{
  "n_kv_head": 3,
  "vocab_size": 4770,
  "positions": "learned+rope",
  "tie_embeddings": false,
  "init_std_qkv": 0.0226,
  "beta2": 0.98,
  "weight_decay": 0.049,
  "warmup_steps": 40,
  "decay_shape": "pow",
  "batch_tokens": 65536
}
Each number is 128 + 24 x the weight over its row's rms, rounded and kept within 0 to 255. Layers, rows and columns count from 0. The size above them is the row's rms in percent of the matrix's.

# layer 11 MLP up, 512x192, rms 0.177, rows 312-323, columns 0-191
size [105 107 108  91  92  98 101  87  98 109 102 102]
[[138 112 123 127  76 130 149 130 139 136  92 119 207 170 119  81 122 152  99 162 121 119 119 136 131 130 133 161 147 132 141 165 112 129 142 101  85  93 122 147 127 161 131 127 135 153  85 192 110 104 120 103 138 110 132 109 154 131 145 142 158 130 158 129 102 120 104 132 125 129 118 109 136 124  94 135 179 102 143 131 116  99 173 168 144 150 138 118 155 143 144 112 151 101 133 151 141 104  99 131 130 147 155 114 164 161 106 147 151 123 146 113 123 108 108 130 105 123 126 117 169 110 202 150 135 118 111 106 134 182  99 131 135  78 152 107 127  95 103 117 112  89  94 144 181 136 124 128 100 143  86 120 107 145 130 152 123 109 101 111 128 128 137 144 175 115 118 165 128 126 106 118 109 140 137 133 143  97 129 155 154 152 135 202 128  95 149 129 100 102 109 144]
 [140  93 123 131 163 145 173 143 126 125 132 189 117 106 126 151 138 166 141 151 149 110  85 150 163  76 120 124 140 120 122  78 160 105 147  92  76 117 162  69 144 111 110 136 134 164 153 111 148 185  94 144 109  86 116 107 158  84 127 151 143 119 102 100 124 141 124 120 110  87 129 144 136 185 127 144 116 115 132 136 133 166 134 121 104 176 112 109  94 109 156 152 126  99 144 149 120 157 170 114 113 149 125 140 135 143  76 125 102 118 102 137 130 115 134 101 140 151 126  94 123 166  82 157 115 116 123 166 119 132 128 135 134 158 121 124 139 111 117 121  97 129 136 119 131  97 117 155  93 155 127 111 136 139  89 177 132 136 111 119 115  98 115 142 138 151 112 132 145 121 133 104 112  94 150 140 131 184 110 117  56 137 130 115 131 117 142 150 134 112 142  87]
 [170 137  56 134 112 123 100 184 107 119 147 111 120 145  91 145 119 111 121 149 125 157  94 125 153 164  88 154 122 153 114 138 171 158 124 117 106 124 180 133 107 177 147 128  97 104 128  98 174 125 124 137 162 152 133 114 149 126 137 133 105 127 157 163  91 174  82 137 113  99 149 119 132 139 129 107 165 110 124 171 120 106 111 141 104 130 118 117 146 135 152 156 120 119 125 114 110 128  97 123 153 131 163 117 166 114 148 125 118  95 107 114 136 126  55 113 107  96 140 139 113 141 168 144 124 118 136 145 148  95 107 142 122 185 102 112 121 105 131  99  87 115 148 106 127 109 137 121 124 134  99  87 144 120 124 120 112 108 107 121 136 161 113 112 168 109 118 151 112 137  80 156  85 137 120  98  87 116 165 146 115 164 126 138 158 169 143 138 148 150 137  84]
 [ 54 115 128 154 107 160  99 125 192 131 161 121 111 111 185 103 100 100 134 102 110 119  97 100 149 139 137 131 132 157  96 125 152 117 180 125 150 145 152 101 138 108  89 118 130 129 125 144 133 180 157 125 132 127 114 116 129 130 147 111 171 137  94 105 108 109 190 133 142 122 100 118 100  74 162 102 136 149 148  94 134 137 140 103  87  93 175 131 167 135 120 150 117 153 133 168 127 119 119 133 123 125 122 167 141  71 118 122 144 131 122 138 159 113 161 107 112 123 134 116 115 144 127 139 123 144 130 128 112 140 135 177 135 117 152 112 141 150  96 163 151 119 124 180 141 116  91 104 170 128 152 136 109  83 156 122 105 102 161  91 148 140 162 166 112 123 145 135 143 142 150 106 122 148 139 121 151 134 128  77 132  98 115 105 100 104 131 142 130 153 158 128]
 [155 137 104 124 132 131 112 152  99 121 161 128 121 114 107 117 103 127 118 122 123 142 166 110 169  96 135 144 117 159 126 110 112 122 126 105 121 113 118 161 146  91  94  77 105 115 127  70 155 161 151 123 108 149  79 137 157 130 121 162  93 133 107 139 121 139 131 167 140 107  78 107 141 122 127  94 120 135 124  78 132 156 133 117 119 120 114 147  99  88 142  73 153  89  89 151 166 119 178 101 108 142  62 140 137 142 105 114 133 111  77 120 112  90 115 134 133 135 188 125 111 124 136 131 133 181 128 140 123 150  99 107 114 105 163 148 106 176 124 118 151 146 129 129 112 182 137 132 158 115 130 142 108 166 145 112 146  96 140 124 116 108 101 126 101 130 118 110  96 124 166 181 114 145 151 132 123 104 173  91 135 125 147 145 153 138 108  95 162 139 142 144]
 [132 155 117  75 153 138 113 129  94 177  95 104 123 129 136 125 121 140 125  87 129 159 143 165 146 126 167 109 159  96 103 116 115 150 151 172 118 128 136 129 120 119 101 111  83 163 157 128  92 135 110 116 137  91 148 152 117 130 112  93 149 148 109 149 154 118 162 108 130 154 155 127 154 117 143 116 121 113 149 126 151 170 167 128 151 101 148 142 126 129 144 134 132  77 152  97 181 110  99 103 148 161 138 124 104 111 123 122 133 143 123 159 124 164 146 116  94  71 149 162 135 166 111 111 104 110 138 116 113 152 132 142  95 113 148 138  97 123 112 177 109 135 113  76 164  74 100 127 148 101  83 121 129 133 126  94 133 129 149 127 153 113 146 111 162 110 119 131 153 115 128 138 153 118 125 163 133 177  87 128  99 132 165  84 128  96 162 136 121 147 186 127]
 [110 103 105 114 116 103  81 145 115 129 158  88 107 139  88 155 136 155 170 149 113 107 147 123 135 137 128 119 148 126 110 124 163 146 168 145 141 111 118 138 103 108 166 112 113 154 104 135 126 119  99  85 122 159 139 142 136 152 115 105 131 144 147 138 125 143 105 127 117 138 176 149 119 151 166 140 122  84 100 168  87  68 168 151 103 127 123 135 171 138 124 123 112 128 169 131 135 114 119 137 143 148 123 103 127 146  90 108  95  86 138  98 117 129 120 151 166 182 168 125  97 126 153 130 169 119 125 107 116 129 111 104 124 120 138 104 149 138 116 110 142 157 131 110 152 168 116 102 122  79 143 130 111 121  89 144 115  79 105 119 115 142  96 158  98 141 109 108  74 133 149 152 123 165  76 162 112 140 133 127 111 160 157 113  95 112 149 135 167 136  66  88]
 [139 132 188 162 106 121  54 192 110 135 131 145 118 134 131 142 161 146 165 119  96 162 163 103 130 125 135 125 162 137 147 144 138 105  84 131 108 137 119 115 117 126 109 156 136 115 106 160 110 118 106  89 129 105 129 167 133 117 112  90  86 170 167 135 153  86 118 134 128 127 150 158  97 150  88 117 110 131  84  97 116 140 132 133 145 137  86 110 134 148 133 126 126 132 133 133 147 144 104 117  99 116 140 160 157 125 133 150  87 136 109 122 124 117 163 141 115 184 118 183 147 100 108 140 128 152 145 107 100 107 105 132  96 129 107 130 139 117 128 152 101 137 134 113 140 126 169 109 152  97 113 174 109 125  63 135 123 126 127 114 107 174 162 125 181 138 118 106  97 119 124 143 135 163 151 138 154 158 127 126 119 144 145  74 101 150 109 149 146 136 173 103]
 [124 124 140 142 112 143 152 148 108  92 150 126 156 145 160 101 102 152 156 140 130 127  91 109 172 137 163 144 138  94 135 181 121 145 174 106 126  98 135  88 132  95 153  81 125 125 123 148 143 119 115  90 124 120 146  82  70 119  96 147 159 138 126 145 110 111 152 120 145 140 136 112 148 100 121 129 115 104 172 137 121 115 129 153 105 107 141 122 153 144 100 161  96 127 168  88 108 105 112  86 111 117 138 130 147 119 151 117 124 153 131 174  94 109  94  94 210 144 148 133 143 127 131 147 107 118 136 131 109 104 122  78  97  96 139  82 139 129 136 144 153 133 131  74 117 122 143 110 156 144 108  72 117 136 109 135  93 142 151  78 147  89 101 155 115 106 132 140  73 123 107 110 173 139 115 134 102 125 136 139 114 118 121 131 126 143 123 160 168 121 109 117]
 [135  97 128 158 176 118 159 121 140 151 123 143 101 129 141 154 108 179 134  94  95 140 103 163 132 134 184 133 181  70 163 171 146 151  74 170  84 181 127 155 158 181 190 127 108  93 144 151 146 108  73  98 113  90 161 152 133  97 138 129  80 156 134 159 147 157 120 144 156  86 147 111  95 159 169 131 151 153 137 114 129 151 113 131 118 136 118  81 109 123 124 144 115 149 143 172 109 144  98 110 111 169 149 111 158 128 115 142 102 108 126 117 134  99 112 126 125 113 161 142 136 148 149 142 134 120 147 119 148 153 127 142 140 127 144 113 131  99 113 101 140 112 146 119 141 144 144 139 116 161 113 146 148 143 152 112 141 149 143 138 129 102 126 118 129 120 132 134 125 124 155 135 127 136  83 120 144 159 134  98 147 111 136 129 120 104 145  87 166 116 123 104]
 [117  94 142 109  96 158 126 125 127 131 101 157 141 130 160  90 177  88 133 155 129 145 121 136 115 127 116 194  89 132 157 154 144 131 144 114 117 102 108 112 130  95 126  69 157  95 133 151 125  99 177 134 135 134 139 130  94 158 134 144  84 196 177 117 116 119 173 136 108 140 179 145 138 127 149  83 157 143 155 149 127 154 101 149 125 125  98  75  99 113 132 117  96 119 125 119 117 100 120 134 151 131 180  68 125 141  91 123 133 124 128 131 110 111 143 140 134 129 108 103 142 151 119 140 115 110 150 132  96 116 113 161 141 108 144 140 162 154 122 135 102 141 137 145 107 104 160 157 142 101 121 116 125  93 101 122 134 163 134 131 137  98 151 123 132 141  86 182 116 146 123 160 116 126 117 119 108 115 117 147 109 107 147 130 104 140  94 193 106 179 129 124]
 [108 125 133 157  91 135 132 103 127 159 132 164 103 125 113  99 130 146 126  99 114 133 137 117 114 117 147 130 100 137 132 139 147 126 138 138 124 124 122 117 115 104 154 166 168 119 161 115 134  62 140 130 155 109 125 123 132 117 146  90 123 158 148  97 139 163 169 143 124 179 123 138 125 133 116 139 137 138 167 145  99 137 103 141 112 114 103  85 138 142 145  91 170 121 136  78  98 109 150 108 105 112 155 139 123  92 119 137 113 135 141 182 122 139 157 127  78 101  76 103 148 125 112  78  99 142 114 156 114 107 142  83 132 124 131 141 112 115 111 128 107  94 127 159 116  89  84 140 130 152 106 133 139  75 166 168 154  77 116 152 151 129 133 100 131 138 141 145 119  59 127 124 108 123 138 123 110 155  66 112 102  99 138 134 112 132 139 145  60 118 158 162]]
# layer 11 MLP down (transposed), 512x192, rms 0.166, rows 312-323, columns 0-191
size [105  97 103  92  93 101  94  95 101 101 106 110]
[[119 131 120 139  97 159  99 146 135 120 120  73 137 118 144  99 144 111 136 132  97 154 135 101 115 134 143 101 144 127 118 141 111 152 131 138 162 149 112 126 126 111 126 121 116 136 160 105 103 123 153 151 112 173  86 135 159 116 150 159 178 152 130 139 107 152 112 128 173 146 122 124 133  55 119 108  71 158 118 124 143  92  76 134 135 112 165  77  72 128 151 136 110 138  87 145 140 148  96 107 109 125 171 111 153 110 168 147 150 138 142 106 136 130 138 112 106 148 166 127 147 149 112 122 132 150 107 121 136 139 176 138 154 175 135 110 179 131 113 110 143 115 103 158 112 164 178 163 121 134 149 116 105 125 118 131 169 100 110 133 118 117 116  77  95 152 100 134 133  95 124  91 138 133 147 151 113 125 117 166 105 141 117  98 186 142  87 122 134 126 120 164]
 [150 131 117 154 106  93 135 121 127 121 118  94  88 133 132 165 119  93 146 122  92 148 122 128  79 106  99 184 129 116 130  94 120 156 130 143 159 150 185 142 137 131 174 125 134 115  88 172 142  99 177 116 130 161 125  98 155 114 140 110 116 122 117 146 152  90 128 162 157  83 162 123 140 102 151 190 117 151 101 148 143 120  79  94 145  71 157 111 149 116 165 146 144 132 105 114 105 148  99 125 139 115 141 121 120 130 114 132 117 120 148 127 143 125 131 109 178 129 118 126 133 108 149 134 144 132 109 100  94  96 146 109 141 151 125  90 111 112 174 106  93  92 113 130 145  93 161 142 105 111 160  97 134 175 120  97 127 118 154 148 177 173 140  89 128 146  88 118 153 111 152 107 169 141 141 140 146 153 108 117 128 143 121 109 143 127 153 150 133 140 103 118]
 [ 94 134 145 117 158 101 124 121 107 112 102 118 110 122 159 120 160 101 129 168 109 125 106 157  83 111 100  75 154 159 126 177 137  90 136 113  80 130 207 128  90 148 137 124 138 103 148 152 122 147 107  93  90 154 146 122 122 113 144 126  89 129 125 129 101 112 148 104 146 161 159 131 166 105 127 116 155 100 116 110 159 177 136 121 117 101 161  55 127 119 176 126 121 140 128 150 147 141 153 155 137 131 151 132 105 113  99 104 131 146 125 156 114 156 167 115 120 144 112 145 160 134  81  93  96 117 139 103 140 163 123 127 143 148 113 106 111 119 162 106 124 141 146 117 118 136 128 139 184 108  80 133 133 148 140 172 120 193 128 116 107 131 126  93 132 117 144  83 112 128 133 128  92 129 106 112 131 116 107 139 161 147 147 153 131 115 117 109 141 107 170 127]
 [151 108 173 115 150 176 160 126 112 118 120  98 111 113 133 128 150 100  93 131 153 119 110 159 137 109 114 143 113  97 111 109 148  95 147 144 138 152 129 150 123 119 172 143 103 128 134 175 149  96  92 110 142 103 161 122 132 141 110  88 154 173 161 113 105 138  88 185 133 114 110 113  92 157 133 160 129  78 113 127 135 108 142 123 141 110 111 143 119 134 111 130 156 135 156 154  86 113 161 123 112 106  57 117 137 137 149 135 145 107  83  94 137 140 102 123 128 146 133 134 156  92 113 130 139  66 115 136 165 108 117 146 151 138 131 105 122  82 156 108 118 124 134  70 104 147 116 155  70 139 148 147 152 147 106 137 158 115 125 117 149 143 165 147 165 201 120 124 113 151 120  84 121 134 133 111 116 124 122 137 115 128 153 176 102 154  99 135 132 121 131 147]
 [155 116 109  88 135 126 102 137 116 135 136  98 121 125 180 110 127  93 114 154  98 122 118 119 137 129 128 108 124 107 174 141 176  76 122 129 152 103 120 101 128 149 136 124 174 108 119 112 159 125  82 158  87 103 154 128 138 141 129 127 105 137 103  93 123 135 140 120 132 109  91 127 124 150 135  89 140 119 118  98 136 125 119 169 124 100 132 119 154 158  77 140 133 177 103  99 199 156 123 159 171 116 167 144  96 113 120  92 129  93  97  99  95 112 127 118 152 104  61 162 130 152 113 164 136 110 132 105 142 138 124 102  98 136 149 105 112 156 156 122 167 136 127 143  91 170 106 126 139 128 139 148 164 169 126 130  85 146 101  96 100 137 151 100 156 151 140 109 150 120 104 126 128  80 142 132 140 116 129 165 131 124 166 103 108 150 168 140 129 109 117 118]
 [ 85 136 164 153 125 136 135 125 143 148 133 140 122 146 132 120 159 105 123 132 125 181 111 124 104 151 152 144 113 185 149 102 108 130 108 158 157 150 116 118 130 139 124 105 132  89  92 130 145 159 105 104  97 118 146 141 142 160 172 118 172 139 198 136 178 114 154 128 166 106 139 131 159 115 130 143 129 157 135  94 117 144 107 109 146 160 156 142 140 167 114 168 141  70 144 136 143 164 112 140 130  99  88 153 119 122  87 143 123 146 148 142 132 153 129 155  88 138 101 127 131 152 134  88  98 111 157 146 147 114 113  93 106 125 174 175 112 143 143  91 152 111 163 144 129 149 118 110 142 105 148  80 114 155 117 141 130 162 132  92  96 135 145  92 125 143 155 127  78 145 140 141 154 140 143 110 143  76  90 106 100 116 101 141 117 118 171 150 130 101 115 135]
 [137 137 109  93 131 123 166 124 137 116 116 142 167 174 181 161 163 132  97  92  98 118 161 119 114 149 163 139 110  95 110 124 150 100  90 154 125 133 102 138 100 101 143 148 148 106 170 127 121  96 136 109 160 122 148 161 109 146 115 163 128 131 108 131 127  83 107  79 114 122 119 152  69 152 113 115 129 144 118  88  96 126  92 124  93 106 167 150  89 137 135 154 121 153 113 176 117 144 120 124 143  93 174 132  80 125 129 132 151 106  98 128 132 120 138 133 125 146 149 143 141  93 139  83  91 139 105 161 142 111 129 126 129  91 112 111 116  95  92 131 129 168  98 146 120 122 144 106 132 167 118 135 153 103 146 134  99 113 128 143  94 113 125 135 170 115 133 162 150  99 119 128 151 109 165 143  97 143 175 133 132  80  94 116 105 105 174 102 165 113 133 124]
 [139 146 127 115 150 126 131 140 131  98  93 123 115 149 149 129 133 152 146 128  77 143 104 152 123 102 126 123  98 162 128 112 100 150 139 112 161  72 149  94  88 117 137 111 126 154 134 120 104 103 135 143 138 141 152 101  83 107 115 126 137 151 136  91 160 126 143 110 127 123 104  93 151 145 167 158 160 123 148 185 147 104 182 169 140 107 170 169 119 150  94 110 111 124 120 148 121 133 100 101  90 113 123 140 140 166 136 169 118 114 109 160 133 110 131  87 147 134 145 112 107 159  91 149 148 135 118 119 179 120 124 126 167 157 132  95 153 133  98 121 118  75 112 134  68 107 121 115  76 181 134 144 127 120 149 116 123 173 115 137 149 157 101 153 149 136 147 105 154 150 104 148 142 128 134  97 170 165  95 129 138 106 183 113 139 104 126 132 130 133 125 153]
 [183 145 140 103 150  92 147 110  93 113  95 118 110 107 166 117 134 125 133 136 129 111 137  89 115 113 134 120 142 104 131 141 107 127 137 135 149 125 120 114  91 166  97 104 142 175 127 130 135 110 195 155  82 128 116 122 140 159 127 112 119 120 142 147 166 144 145 111 144 156 132 188 138 138 103 135 152 142 114 156 134 134 115 129 156 115 119 138 145 159 135 141 142 123 151 169 117 118 124 126 153 164  68 133  93 110 101 143 161 154 114 111 109  98  90  99 136 108 112  95 115 175 115 154 141 110 107 111 123 147 126 142 133 129 146  98 118 104  97 123 131  89 160 105 123 112 158 137 108 133 128 149 104 102 169 102 148 167 166  85 146  93 126 152 125  95 133 187  83 149 154 135 131 173  94 133  93 155 158 101 173 121 129 103 111 118 143 153 184 133 102 153]
 [113 108 116 111 163 143 157  75 206 125 118 154 109 157 140 113 118 162 172 130 121 135 132 166 152 108 112 183 132 125 149  88 129 100 138 144 141 146  89 123 134 134 124 126 136 117 154 133 120 170 165 137 126 101 150 119 134 156 124 131 114 107 142 149 139  96 133 141 134 103  94 135 133  95 135 166 119 142 161 100 142 100 123  82 142 116  99  92 137 130 160 135  87 105 117 125 139  56 110 151 118  99 102 122 148 152 146  99 122 123 154 122 119 182 139 123 135 123 134 125 113 136 129 153 173  68  93 134 120 142 122 122 150 137 182  60 171 141 129 129 115 130 139 117 140 123 142 145 117 127 179 149 140 135 155 135 153 156 167  83 137 108 136 158 105 138 118  75 126 112 141 163 143 125 134 115 160 122  95 132 133 106 140 118 132 138 115  82 136 104 127  89]
 [ 71 135 149  70  92 113 161 112 157 107 178 117 143 162 112  75  99 138 133 109 151 137 142 118 144 152 109 132  93 174 111 101 145 143 149 130 170 193 112 114 122 127  76 116  73 158 134 178 103 131 114 129 152  89  55 116 130 115 144 168  66 137 115 119 126 137 114 136 137 112 135 149 127 123 113 128 155 119 146 109 136 118 129 152 146 125 126 116 140 132 132  94 122 117 127 117 147 107 146 105 136 122 129 120 115 117 130 118 152 121 120 126 112 134  96 164 140 119  91 102 117 112 182 124 117 165 137 113 123 110 102 156 127 107 104 107 122 138 126 118  94 106 123 136 168 125 106 130  82 161 109 131 152 118 131 117 131 150 125 158 158 155 126 128 129 128  70 131  88 124 142 138 151 142 110 144 116 149 154 114 124 189 137 112  85 188 128 152 136 134 164 144]
 [146  70 108 152 112 176 124 138 120 112 152 105 134 138 113 136 115 123 126 128 146 168 156 140 136  99 121 142 122 151 126 145 112 112 107  92 106 150  87 122 169 104 115 124  98  73 179 112 138 110 106 139 120 114 101  99 138 124 144 137 128 128 146 146 133 116 148 109 128 125 116 110 142 101 119 150 126 111 123 149 156 145 187  80 123 126 127 145 148 123 146 157 111 101  91  92 114 129 111  88 156  95 107 178 166 126  88 183 113 114 111 159 117 131 116 106 116 108  92 125 134 143 120  48 124 138 137 142 124 152 145 152 126 158  94 149 137 158 148  78 126 123  88 127 125  84 115 140 137 142 106 113 122 119 114 165 123 148 125 183 122 154 144 122 153 147 131 120 131  73 140 143 125 143 121 132 139 110 144  59 122  58 108 103 117 138 132 134  95 140  93 131]]
# layer 11 MLP gate, 512x192, rms 0.179, rows 313-324, columns 0-191
size [ 99 108  94  92  97 104  88 103 104  90 109 102]
[[113 147 121 131 131 152 113 149 116 186 151  96 181  86 121 131 146 139 111 107 135 144 114 111  96 157  65  87 153 136 142 133 105 179 118 108 112 119 125 144 138 140 101 113  73  94 133 149 115 120 105 125 115 173 119 162 136 117 110 136 146 154 146 102 122 154 136  98 117 124 130 185 108 131 121  99 160 124 133 162  88 132 151 128 137 141  87 114 145 122 119 136 140 111 136 117 146 145 122  84 139 133 107 126 139  83 138 110 131 128 115 131  98  93  97 132 122 165 123 147  98 157 160  81 194 137 164 127 149 141 134  77 137  54 103 101 137 122 150 128 145 168  90 111 125 150 115 170 129 147 130 119 163  92 151  80 120 140 154 108  95 112 154 126 147 117 131 138 111 115 139 141  86 144 138 132 130  97 102 134 136 131 127 110 134 134 116 131 122 145 173  83]
 [ 88 142 146 118 109 122 173 139 191 152 129 179 150 129 148 107 133 130 112 128 128 115 119 119 139 153 139  94  98 106 122 136 131 135 138 135 134 109 140 171 100 117 106 114 129 132 140 115 144 142 144 121 101  87 146 138 133 176 159 121 138 151 137  86 127 145 155 158 147 160  99 163 102 121 103 138 134 147 137 128 102 132 150  96  85 109 134 107  76 138 113  81 111 152  97 126 138 158 106  72 126  92 129  86  99 107 112  83 120 158 139 193 130 127 153 129 121 158 136 116 112 108  83 132 151 169 121 114  74 132 102  87 117 106 124 158 112 115  83 140 155 129 124 153 138 157 112 121 130 149 117 154 148 133 134 136 162 141 118 117 155  99 122 140 183 151 146 146 135 131 137  89 158 144 112 124 165 108  89 138 115 110 111 125 120 134 174 131 162  99  95 182]
 [103 167 131 113 108  60 146 141  83 153 141 156 151  82 106  82 146 165 117 156  85 151 153 102 117 160 141 148 112 127 125 121 101 117 119 133 133 150 178  93 147 108  96 145 131 134 129 129 101 118 152 169 108 157 135 117 129 146 145 151 125  80  97 105 171 173 137 128 129 154 112 103 113 153 117 115 131 143 138 168 120  92 172  91 182 139 128  95 165 150 139 107 127 119  77 126 118 135 154 124 124 126 120 123 132 127 128 159 106 122 106 162 129 165 103 135 104 123 114 109 136 113 123 139 121 139 130 148 126 174 103 126  87 142  98 147 131 131 153 138 145 135 100 167 130  89 152 178 103 103 128 160 161 111 123 162  97 124  88 119 140 117  95 135 124 113 164 147 165 143 135 136  73  92 115 115 123 132 132 116 133 157 156 134 178 150 150 121 141  99 112 154]
 [153 138 122  72 127 117 116 143 123 154 119 201 167 106 158 176 112 129 133 105 100  89 107 128 116 118  98 114 170 129 150 137 158 150 111 149 157 146 124 116 117 138 122 141 167 118 110 117 122  95 103 101 152 151 105 126 125 106 109  95 142 128 164 123 171 127  95 139 107 104 182 123  89 105 153 139 127 132  75 118 143 116 150 149 112 143 155 139 109 144 134 122 139 129 151 118 122  91 139  93  87 147 112 153 133 129 132 101 140 164 152 198 157  97 139 142 141 134 109 128  83  83 145 126  95 136 104 138 129 133 156 135 115 140 102 128 147  96 160 140 100 147 131 134 138 102 106 124 153 122 121 134 111 156 159 130  83 193 135 109 141 142 138  58 126 158 161 143 145 102 130 134  65 119 155 100 116 119 128 122 103 111 150 111 114 128 157 134 163 140 116 114]
 [ 91 121 130 102 160  91 136 145 110 139 151 154 168 151 109 114 125 110 148 159 184 109 140 121 101 114 141 128 100 121 141  91 136 109 171 107  91  95  96  96 143  98 142 128 133  72 129 133 106 106 154 131 100 148  96 121 113 168  94 156  84 161 123  91 151 162 165 109 137 160 127 107 106  98 125 124 133 120  91 105 151 103 122 130 109 129 105 135 128 134 102  81 128 140 135 149 101 128 117 161 145 124 142 154 108 159 115 114 170 129 136 128 143 147 142 155 112 179 144  76  96  81 115 164 126 140 148 110 132 138 156 124  98 100 165 148 139 165 128  84 116 132 142 173 148 121 141 174 130  81 150 125 139 147 148 123 145 121 159 143  98 101 116 175 158 110  93 112 157 142 109 155 122 137 132 132 107  89  96 111 115 157 131 135 109 172 123 130 136 102 157 130]
 [ 76 152 166 128 101 127 150 151 117 164 136 135 142 189 124 114  97 129 101 123 135 118 104 150 145 109  90 145  90 139 111 113 161 140 177 117  99 144 118 164 124 108  60 110  91 135 139 105 161 131 149 132 154 150 104 108 141 112  91 173 118 157  82 156 126 162 140 111  85 171 113 168 137  76 115 175 131 185  92 163 113 144 136 121 107 104 119 143 142 146  94 160 141 149  96  92 121 122 114  97 139 151 177 115 114 146 133 140 125 145  71 108 166 109  94  93 143 122 155 132 144 143 159 147 163 133 136 144 108 147 125  98 112 123 122 163 112 155 100 145 148 117 137 115  97 128 126 167 107 131 106 129 111 129 120 132 132 100 154 103 133 107 130 131 119 155 136 141 162 134 151 102 170 134 132 164 124 100 128 120 140 147 136 149 141 148 112 135 130 111 149 120]
 [112  91 112 131 118 120 141 129 123  87 124 139  63 116 137 129 188 119 133 145 149 152 154  99 161 112 132 109 111 132 129 144  86 141 105 129 107 149 144  92 146 146 142 165 114 118 112 130 146 162 107 122 103 134 131 161 115 140 157 121 134 122 101  94 103 128 110 119 111 121 167 155 108 122 129 110  65 114 124  95 102 121 126 106 116  90 144 132 108 133  98 103 128  92 143 139 203 136 127 105 129 105 142  75 172 113 146 131 185 167  93 125  88 139 139 128 135 149 120 125 100 179 135  88  92 127 131 165 121 154 133 163 132 125  87 124 124 100 135 136 130 145 144 103 147  96 114 120 127 128 113 112 118 100 137 132 134  93 114 128  95 145 125 101  85 175 138 140 200 115 110 120  87 136 108 112 143 116 127 133 133 132 129 117 143 106 164 143  68 111  92 160]
 [152 120 141 110 107 143 153 122 154 129 161  64 124 124 135 102 141 174 162 152 139 141 117 111 106  99  98 159 147 130  94 134  85 121 122 149 121  92 149 135 135 111 107 103 151 129 110 104 149 103 115  94 132  85 111 199 144 137 145 154 133 125 141 138 164 115 131 140  94 145 142 143 126 124 133 138 135 115 152 161 111 157 135 133 125 110 146 157 143 146  97 117 145 130 101 138 138  90  71 129 143 151 136  89 150 121 110 118 169 139  84 129 163 150 120 132 169 169 134 148 144 165 141 174  88 112 108 123 169 121  95 123 142 150 117 111  83 142  89 126 126 146 139 146 115 126 123 104 153 136  83 151 147  99 106 194  82 120 127 122 123 130  94 152 104 134 132 182  97 106 157 125 150 111  97  95  89 116 137 124 154 130 164 141 174 124 149 115 142 142 110 148]
 [169 122 176 133 138 138 168  87 144 100 127 146  99 145 130 173 111  87 117 128 122 119 166 144  74 163 136 128 147 150 146 121 103  83  73 116 114 110 133 116 140 173 114 127  83  97 113 121  96  97 115 117  99 143 134 122  99 155 212  85 136 122 118  98 117 107 188 111 136 132 123 128 122  93 134 116 115 144 103 155  80 133 133 149 115 150 106 174 155 103 124 142 132 150 137 120 156 169  94 143 136 111 124 152 137 120  90 144 123 155 175 145 161  98 143 106 140 151  94 134 125 127 130  85  84 124  86 108  95 130 127 128 110 102 110 137 128 138 131 124 110 155  90  91 131 157 108  91  88 153  94 147 154 124 144 134 135 130 157 144 130 116 104 127 121 131 147 125 119 152 127 116 139 123 121 133 126 129 143 152 149 142 149  94 164 132 142 131 142  75 155 135]
 [130 104 126 129 140  74 165 121 134 139 126 147  95 125 167 175 153 146 121 114 140 159 104 128 161 119 141 111 132 155 136 123 117  93  94 121 126 129 127 127 140 116 132 110 187 139 163 135 138 146 174 134 117 137 129 133 154  94 168 138 139  88 137 149 128 128 185  99 137 144 175  69 141 136 100 165 140 149 126 147 130 110  90 108  99 100 112 129 143 126 150 120 122 134 113 132 138 115 118 153 111 132 154 116 128 124 124 107 150 139 168 140 102 104 110 101 127 126 132 118 111 137 111 121 142  89 115 153 133 124 145  93 116 102 170 165 152 149 137 141 136 125  97 174 143 110 143 174 134 197 107 123 128 171 161 119 167 117  80 152 121 155 110 126 153 140  94 130 138 139 102 102 128 153 182 152 140  98 128 111  96 124  98 113 122 194 133 162  73 117  91  94]
 [125 147 118 135 173  98 123  75  86 148 113 159 147 109 151 142 129  93 141 146 173  97 119 141 138 150 161 103  86 131 115 118 111 107 163  93 124 104 120  97  78 131 156 102 107 144  82 145 148 124 155 139  87 103 116 146 145 150  83 161 185 117 141 143 152 147 133 127 154 112 121 117 112 104 101 129 109 112 131 139 142 102 144 139 140 184 140 104 125 144 143 141 107 140 149 123 129 164 109 123 123 139 160 108 150 114 135 144 192 119 135 154 118 111 129 130  75 113 119 111 102 131 135 126 150 160 138 122 140 119 137  91 130  97 181 106  98 132 116 129 169 112 122 114 129 159 129 133 108 111 168 140  70  88 140 130 101 125 114  94 116 129 119 143 129  56 120 134 155 136 190 140 131 142 122 121 154 102 111 145 175 136 166 134 101 115 120 134 135 103  98  92]
 [166 130 120 133 160 135 130 102 131 160 130 112  97 155 142 135 132 139 152 151 104 135 160 147 164 159 121 117 126 140 107 150 115  98  88 182 117 102 135 126 145 119 129 167 110  93 109 108 113 143 139 101  81 116 121 180 105 134 136 150 151 119 148 101 150 137 107 117 151 139 143 122 141 164  99 126 129 135 122  97 130 148  95 134 140 104 107 136 143 165  99 126 123 119 123 163 145 141 103 119  98 100 138 156 123 115 131 109 100 180 147 154  89  95 113 102 133 171 105 111 115 154 128 112 111 134 169 125 142 111 112 124  80 127  89 168 104  83 133 129 165 141 130 108 121  72 122 121 160 104 100 146 135 127 127 143 130 112 120  90 115 135 129 102 161 154 111  41  76 120 118 141 161 130 175 143 130 152 139 137 161 129 148 159  82 135  74 120 141 110  80 139]]